Weights of a small transformer language model.
Architecture: LayerNorm before each block, biases, tied embeddings.
Each number is 128 + 32 x the weight over its row's rms, rounded and kept within 0 to 255. Layers, rows and columns count from 0. Numbers have three digits each. The size before them is the row's rms in percent of the matrix's.

# layer 11 MLP down, 64x256, rms 0.146, rows 0-63, columns 128-255
098:115102133124091176099129165095136129131157169150133102139092176184132145149140128146130093123121168083127177158138094130118068101142136127099097151099110141141162096182117127038123104100137191115077092148122143134094124168109116054106201111107158092138084090082158191116099165167093132094146117142084116170105089086121116087107179156176111111177129123165141152098077117127161061112132
104:128136183140187155118105133137079151153143191081072153137115100130141124090128096129094123054116085132128139114139152163037083105139169140139157129117134107165119164123076127140170153125152122032178091132172128121175156112154071179162173110169076131137165104140146102114143115151111062088136135149116098129098131104162160167087111143071071169088098136097108186085140123116122137151166
094:158110065096130188130080085124072066107097091060182094100174087151141155090107140123118169143166126127100137140100169122113122155123153145117112100128119150164125112118177127130155101070146112160101091107148157103090072202126123131088210122132131180203104135109139161102144121166157167117168117094138084143104186091135137086102184077146150061188179178106131087071119040087088162145114
106:092157135108149182100088131152127060076070142078136143070103123080129102116117093088147156097140157127135085183087152107146127135147194146132118111147155113109133092123144163142068160112134082142095101100022129192070125161142149196114115131156100126107114099091152178158133149157159081139142165101108120105120149080112116227151105114101123187108121114173113150079148107124127114125115
093:066093114103143119235115100089117148124127123114110142124171134103124109125083132089113140183107141145133117100125104161151158138078145129107151147139090126049104088046135186192110133132116131070141155177119134130074109176140145185125108104113134141138184095094156173160137138170162100119113078090085170128109079118137119084087131061125152124121145145200191131112112114088153121104123
100:103113105198112140158082144174133065145125141141069184121227117143208171089110137113146159106100109165157095144127108098096103157157133107128101119146172086091137082115096140200071148172113112128100179140063082138105151061174185125119142144135082122133131114144180143158110112035109110136088100165125179138112153152058088120082120193065144063107116075081092165137151122160117089117155
094:152135057153089107148099086118109179123109123076154145127103107117135148101143102177103146057164136120187178166088173093133110145146090097063107108182122136109164073115155116101151146057120145125170099151167106150121103174128198163111134108124127137162199176122102157120146144143106154081176136131127109137187067120089131089164115142090104068126108123180149122121068079116168133142173
102:147124109144158133137134128063172165134115124134085086157126137105104122117102153160089076166108089164102134087160089153133062087178132152128135080145096102142139132103166156111147141165140124107137153017159082140162100156066129128141162090135111145127059083066178172180069127041103103113173162083081074142149154123095107119151094129145130062129114120169095178127142099148116119156144
106:132152120091121158133184087104153125172144094123093101152119144047098111149153167146139083166080200083122121134098097146132137149132155118142112077189128118096146121132106138124087113220078111174156169108120102074147160121120142123154147161155123087119094134127095065110150146140095141096107136181154158136059120075115171145126060115173136065125143054125092207110103126135144117109121
111:147160135127184121117168062096118144131086113180059085067123087183118108106119172161111062110137084101115125099134113147156111144080125135134165120100170158132136118167143122077046149124172142111143123231151126090151133105127111069149155154138151095155082088144151101111113179134144166119140160137124114120086086200122125091134103159102148136138178215110078144122101173173173138126092
092:155092088103138124114080101143149204124146122133134138122158154151129147114132114154151108117104153130190099112143150109113138167140105152101100146120150073140133128135092097072143113168115099146144142109164141169133166077039111142140116150114110125170186135114077130201136134154153134117075106147131084107117121053133148165105142188116072091110130132068156148145120108162123163073175
126:077131117111053115114113154115153144117101134098204167110181055102131133196100153075095097118115130107085130087084146153111135134145164171111147104118096137137159161104127066110085131097175136096156128085098079160172096134092150113137133104122163153098107167166112198201126123137114126116177174158148103158145137024108110197196125111136111192154092178151114122095117120117126131154135
113:117117108129108123115100125144087146128134102131104158150078141150097052116099157162167142147143154125166111124129126071139138157125099167121107127160178151109132117175124146107098035142122134134153128155093074157073127161129172138111125119092161134150137117140159122069204206088099195151086139124058124076181121143123116137182130148166083100151130087170113138134156090154161128121122
100:132098140132110124149120186055062137142084112136097099145099158142088181125121135130120147172101091139146123103165080101224082158104162168161069114080161137107106086118139129136133133128113145170124136106141128134078137101082068147147109092110103067125131152122117146077159119108168116100147115116148147103097124145123143069134096153140100128119154196112116150173086111109091095212137
102:118076132127084196164186148116109121148114111098155159131102128101112158131203109146169189125149150078185093132139165170143217138130132160132151140117179163153145073106117127144088070182143111139169174108164191127158185149128137137153115108167103127100132147154098077124149063127120121086149073047141119106118107123081152126146074156100077097074114094120139130125210078087122152158136
101:172111113150110135115123120106146121109045134125092105113074119170162131115143082163095121132156139153103124140096138083162128090140105118173058110077110200135112127079186157138141129159117167172181103123164152157131125101070108068154156152051137109119150110153164097165149178164074123083125194175140104168129111135116086143167120176094105115088135107132106104091165132206118139134146
094:154187163129115146141150113122156133127094103114129105151049123058193120129094147086132163141087109110095155139112074057118166126096107127110107141109214074105125097128147081113119073114098165102115131156057077149156094112140125142099181164089128180143123120139145167102123121104171129133156144116142153186136110094166088131106206135134112076158122148139122119159130086104172156161106
094:161171164116145112140155182119139094126140172158090100205075155140173074060160116167131121140132132134152117113152131091098142114112129138181114116139075111083095079152104147116111111096139139084163117178129123170199110108193150150157110128149160147139162114131149135142105191116123130103175108102195112121091098123131080083086094107131170134143141098220116183094016160119105083104132
107:110142086139074118154126138135167130137136159107112136107100181130087122109131156135145112124072116074129066137100133080174113103160115091085146117120137158149082110135089085138122140144107125114210126091137148165129126125079120083161125098128093080092142092111079097140116150186137119100111123078135132126136156061055086166149101150130156126167165089169115168145124074123163137132108
120:116160131104128131159110154153164189173122133132135108103112146089131114147129160158139117110096124168143103149144123110168127128115154122160153121093149121127081119189154176097150149112129191095118094141070160159106118119178136138104151147115076119114088080107172122179123113188066142173074144129134095170055071109110143097130157113107177162103133159157139170096099132178071148132123
100:055118130118168128084108128107078103113140132145193134117076164138123120122163119085155072108106115083131136073208137121104131125157112104150116110127080103132160114105136072104116130099132128102123126125120126150116124105131139108191117146107111091098077091194110166147146111110079153087080103128166167130138105100147112132186129144110153167136115146118069152121157202117130110105120
100:152103111144153163089085094153162110201075112108098054130102166058086099131119087119117109170215143158094119134177131121129118143135127179111084154146130109110143164127202131160084174088117128107158167191173121152157138122070154108162100129111116161085137072135126114164094160181136152100146152145059168173109120209090128116056041168105120130103131096107180111092144161193204076153164
096:105105112117068114144103110138152111114145197153095159125142103106108122102157128111184053142096094150168130133107135022149117135152127138109102101104146116145092140098105080061097170121130103126116170106141153164152107124115114115167185080123122111184131187085124123098089139142121135086118084145136131094067089119174124104125090130121188124121178148153103120137148119066152102112111
102:115109074144101158071066119128144113140108176164118142136178155136136127081141106163113135097111154151090115178055140155110125107189087161124172163075111121126128159148132074154164120118133094156194059130141168210168133161107093195149072062111114126100085086152120154117118159102158145167143105124131111080171075127118095062128060087169130131138099106120107133094083121128074107150162
101:085150137194149149094107148022084110053119079090088122119133071145116177181134069085151134145137168176147140116105124139151103102073110110095157121146088169141169101141148136166143144090111127120080123107105114055113081060144181172159099145131110169129099115174096153148167165099194125104158151107103066197137144122126142142135146147156183175154071189137106115115117145134097110127100
104:091091121187127175153145158127097112171141158086163120120127150120058134119116105114182164155131155096114132165191121110149139195163112162110095136120148163067098078128118120168121056107141120139153153135101134128127135144152134148139147091156120136147103163128156193109134120083177117185177064071155092109108146096135124183095173071111125125115099099129113156134157121128118128132133
105:142127078143160111156104144120190167141130170118099133140197084153062091128115162090156131156142147156166091105130106123154175115103109127124171149143135125183103134095140200119112078142117119121119117130139092148181160128166139120122124063133126228092170098083161098139100048084174132157146142078156086130091077087119113164133111140077180165177154181140151098128103231094153126103124
099:105128114119121137088125118161155164155070140163091106150049143206169121165138176147149093151132121145087206139190095110173120166156147107128052093070184183094150170152216123069100130141120093170202130145148145119142119143186117101111172165125142109151124063126088151037122151134090104133100159148110118144132155158122132039078194191150142119150129171094110147123122168121110123130084
101:117129188159149153109180194124175084060101119083114172131185112147071135153162090162166133125123142111124095177115086160176125168160089126164126172106159088138096088119142148164135106161152135076114094121193152130142126110082103112044101140178111160163097116073070090106184148124183093146107078148147140155107159159101172104152132117121091202124159174109111111132111166156083145148126
106:121072120123104122238124132140091128158182108118154093197163122075120149143126141116204177156207093143080139109114136097096161124110150114196121161126166155204155161130054080168104113146137095101177140147130132146109143109171118101122177177120114112113072134150154102132154113141125140145091122057140104132123103151105127207103127071191091117164107141117120154170130094115117201123092
094:135131157183154124098089133100138164103076127150081171074132036088140140130139174136124164183144180078105128118125099096127098136071125118104083128104132121087142083196108144120123152123112183147099128119126125105130153192090106112065089145128119158167141126130116044151158175137097143152135119189099163097103099171144137138138161122122196095125136173133151093147074141171146116078160
105:161103083090091143165123113131137164125136116204120105176161143117127176109141109187111098122118100095102146096086112087067165185170118114098142152122129108138122149116124129131136093102161133128145103147181174125237145121202110088133146157129158179127129167159081136068144094127156157137099091106122099179104019141137152132124083074161137114154093115117094118107120115168123099123115
089:116129120131092118165162139139086053083163115145131072185128185098105095093100117181136141084114199083070177119118155107073082126131111084157167155111177108160126152154127133139146107124137112060128151133101112079117135146111135159134084109123114144141090085097135147109092124047170093119106116135139080098095096165123182118129094136144135191162092149094145145097106192134143103171113
100:183068122126128151110158093157159145140176169076127095171124107156107188158133132176113117134143108125105144123167123129136100123154102118136129136053163156153102158096132068104114162159155067150125126127163134152124184130120155096110109113139144038173115162121134067071089148172124136138137098159162093123186127184163129129073195099182146102136092162087101151146184157096151113120051
097:120115132114138135159197102167149115111106178167163109143108110129105140056155133174140135152098138113151123147114145126090107116162194132153130163161143060169119109088150174109090088159124109091116098104154080077138112130163147101127117194143132138132084160161165166127146067087172145087164097110143136067165088090157146113094158101147107101095120134093057106095112138070108154200116
097:193122139166113139125144135120143150082161115121124135170132178120069145132127105088159182102103153109098097126136110220121136093119106129201197133128124116140070167128137161155179125130109146130146141156157070109184090142117150122116171137123096173108153112160122111130118106109121127103213078153154170114110099138113141148106112103095118070148133163154158143077192081132156133117142
089:125135169120102146070076100145175087163107180158123127089174122143085132094119107125073093144135150200160131125138141159089110128147167104095130131128075118086133172086096107139088135114177126122128122191128148152124160160168047095138167154121095176047114087116153153114136139129132168084082124127062109155127117136139083189123082126129181152146155105183104121056155150125102120112134
096:150128136133107142149145172135120073058103083133113117105132219102129144127043127128165171174158121152135122099140153119118104153156108105102076160125126110104102039120140092143098132178123109179149100165153152095163123111168155129119079126182136078144135174109091097131117093180136136196101093149132137069099140137131151157127062151115110144125162110132159102159095147183205085114062
087:123113136132143186153133084144126166092155128126157110112144070181099148128128141101088118137200114156088132121178143123091166153146095153135201111174113125094129125111122113112155079177152082125162135204140164097154072125107170103176105137145089158095135114162140129122158111102142153144129111149104177125138118225113157096147066108144123063072162100131117093164171148117162159127121
088:182140132146155122151103138097105143139117094117112126128116142153144146108103103121110158123110103097132187053176093060092138129103089106137159159157145069054119151096163178147139136147105132123091088161147119172189145143144159108097183104129124166104111154155128143137155108050141117144119123072121173130151138128147089102157179091113186147119193103178136124137153070152136137137164
101:088112132127185077070116108125199195144095129146135078129135137086181104165158127171099083141125077170145104103137149159177113103136100125140123082092087093083153178141121080157172110142146089193172138062171142103117144187090084139170124168127109166175114131181125074080136157097124155152102132160108136149121123076130113138131135134108142075150094126122109098106145183097133133108154
096:147130130145126185093099138133151228132138101172134135074066194152092146056093157166121160135137145125210052144127149081125104103113171133131066110106146153153074179173142150099114093092144122165149111128128103131169146150145099118127119121085078097168130101068167149099122090133096113165132089195101156147131139184186127120117125211164094092137154120107101056061095153170132114131115
098:119112103091088109124141111109123158131054128150141106146104133090127130047126140099116129186145133149116144104150150096151109095090123184096082117099112083145134141115112135137158100088074209136119113133144138130129104120138118158114146099123116140159165130130111127100130171135187129107127112095169103042171085039096102077135093064091100070126098071123189174114171096098121097157118
097:133138099122149059137143122072115147089163134113136129156145186107155149126124162165076117104146050127102139155134099124167115189147124124103094141075163139125114062151147140119133144081149119132102130201080139169075117116065087159103145157084124099103135132110125152057149132093110165162103127089086089094137126129142127076185157138139161149168149155095103118164158096149081120099124
098:131156102130126107125134129182131074144127127182154118014079154184122092159083108082101141116046148115108118141110171148145106124159134131081179113177177092180094112143097084147174175138139147134117159133049089100107127125154126143110110116108108098120113137141110127118081169184157145144152102162165156158091191137162129147050145176150119112150087149072167122109147128096103056117159
095:135155135179111086109097121148137050116185226074111140128214120170170148069160070127082143109120196176098064166164171132112126172122089122118084129144092139128131114104086154092092097136174154156148103142108115145121125126062130075130114160123109135122167068155118064117104149129158146134160166200109165144154112169150138119125168142138136149150144136109167150101145217091152163129123
109:134092087071140105156133155132174185103128149112138107076151131169077144152138162135143087103128154166152154161141145096152120111117134101102099134113112189150114156120151138130137149167131136189166120117203163097110222163171160086134155108106127200089155124121116079127097116142106155089138103104126134119184066092173109190120108100179124127138167162155128131153147110132142149154152
109:152102137144115173132183116129125214089151134176185130132185121120108183127149108138124171120055114127114139146141141163081129076123062124103175161098167113114066175123140165084145130084071088185169125116133120110155077129129129084127109137087168170174192137144088097121114157145169083177092128108128161096130158126117097103149117128116106228133115104092094057145116158093129117134166
099:163119080070091173173100110150195153122150123115192113133141106125112104148156064102104140143169144141138152144164128122089111120156149097101149111117089104194123141083146128088124117150106075133112121114064151104125163132093073166157112079142118105114109137119118170060124107121123040157141167151106083042157149143111112188066170134097109096108123087094123158164109164150138181153126
098:082094127090123147141120093111139117190131092151136094117170061153135128090162109138151150159166178099111141141098107161093134124059161160114081102125113138149129152150098151128064116161161172119169128101114100078148145132163103135158179107050117144105118081108093113106182140126120091127101152104120085101087123090085065153196097108100089094173130180109167120126094134154088074165105
091:113095156130120125110111130106152090138132146072132147110160087107110123055134163094143156132170148172172173160155151164119132119150165118045158178127124095124122141089127136092060156127103167201193116041092094110171162129140086122083115157179151168098125097131151181132200184125119093132138178162088127120150113123127145107099083087111150186106158100145150094154158138167142100129164
103:149183108160165157140101154125135110131157185161107143160123121162117099095098173104126066126139112183198095039148153157095097062128147140119174154168159118104091037100119184089106134111121145146106120131138160127089126167151130127083139107118127108130153097135193099064108099143123106116104090142064136114156095169140175103084185109222137103145068152145156150145189152099100131118112
098:032136131145146156102105104161101120110128155157150193129206169083114100108107122166169124110102120112138146105105108149086070113163139136113162120147108094160117154105117118154130141117073141092123070067070078107122135099144096103143122070113142111119156157155131116085150090085115106111075135094156077090139149108149130081173090078171147050064125167071121123165179089150120136086126
108:100125157096174102153125077116122162114091097183142145158112177123160120071164181092154208162112148114213156152165103169145159187149137126103121141136154168136111108127138110159163115220088155150115197114061136111076171109109150142131142130183131065179147130156147112150166101125148099121157095121157191127119141189161094090101156134115146117090059097091126161159174140113188103136103
099:134051166095164102103101106114093127174118141144092079124133076180106121123104104140177128153140134136115055144145132161126130175149131125129063129090117141124153171138161126161100132216137149180156127166186194090126145110122073061088124141124137103160136128158058119136070125099111123164127148118168220153049119082096193144157103103105154114120148115143073089128123138141160128146129
093:142147085107123189132175079096125137129130116124102181109078191109103133066134145090180106106118158148197165104142084125094097092181135108120198142179149123153159117091167131117121144136124189115150104124117098125174049078106126097172123147099140116074125178134105124106137054077140108084129143101092149097169128115054142157050159124149156164122160111140115173127135110105102124123091
097:127181124177097131130200102055094141092106149119150197092084088108121147107126104138150088154090184096121131161097099171163141135134112151139110159160087141115111176112143129127185127135123148108117113113111089122125111131072150098159106127102092111080253135092114130177110155158159141100150126166135128119159079135086125074157135183117116117180139217140102174145167124136158142128167
092:040167092141157119109096096075115157153115080192175128087118208161147105153118064174079107146094119110121161154164202129136086167156093129079168098156141097114130149137115199149165100130073144075131106142059107130172118193139148121143134130103150145097084148171099151127095109128145139133139140085083141114152155157174097110149108099160094125112113149146103065135120136131176105126127
090:138141217107149197116120177147137159123115125133143114135108126173123160130173164150136201131115115124116105201114110185186125114092184137148115136086165146167136090121136154077109150144145136095118148143063104137159116147063155154142108181092145117069113102083107124157115092203149152139162110143074151147166216136070073074205078145056072183096169152104149138080115187157096090184084
097:169141115128132158193202136128118163135139147107100110105122086048163158125091145149176126087131122121120158126103114105089147155125117122104133134138167140131077130147107205107115112085160125085182166188178145168121113086161124088102123165089140133117142104116174072099120071051078191153092137082146199145147132162132138160136163152131086116152099100143149145125138086152123163119114
104:157157121186105163078127117151129186100151128160183060146069175151135144092165096097113087107156147128100123122149185148100123103104101155128138165097141134116065151138111138109088178125123198138170081187072077149085116141157127135161131127105189182053090110164095121141137091089134150135103143112081125136136093093139126215076133148126158215153112133107148167174130124082086135098104
094:137136164079132094071163115113158128115131133074164135173071096114123137145137075146118119148136097119131141099106164131166116103123132180131095168118117128157148139096138098117168093101087177165058086124149117157106121170142147162106141110120111180143138161104150154089166162147104167138122144050048139142112070144144142063104172105099139094088092101126153133151117150118161128191157
099:118113134143047158171041123167090112162196170126137127164105095105142130076129106114109157090125135122105155134134161135121135098120124147172159185140169115092105131122094174122077111128178105093160129106157077215140110176137101108121106077169147103151039115142138086121130212163122145176178147107170123113176146205157081089151159066114161102103165157120073149088143147173110127139113
104:139163118139150139077187150078125131068095084109087148153124116123131184188108097173099116134144109094158141139169117129147102152112123028064112124170143115079152118105123144086116138102112149089096153166122050137173118092115152134086086175130103179104115159147139161146056134114120154139113094111073154169137200112151106117174172198133183144151103162128094131137093145097039106145109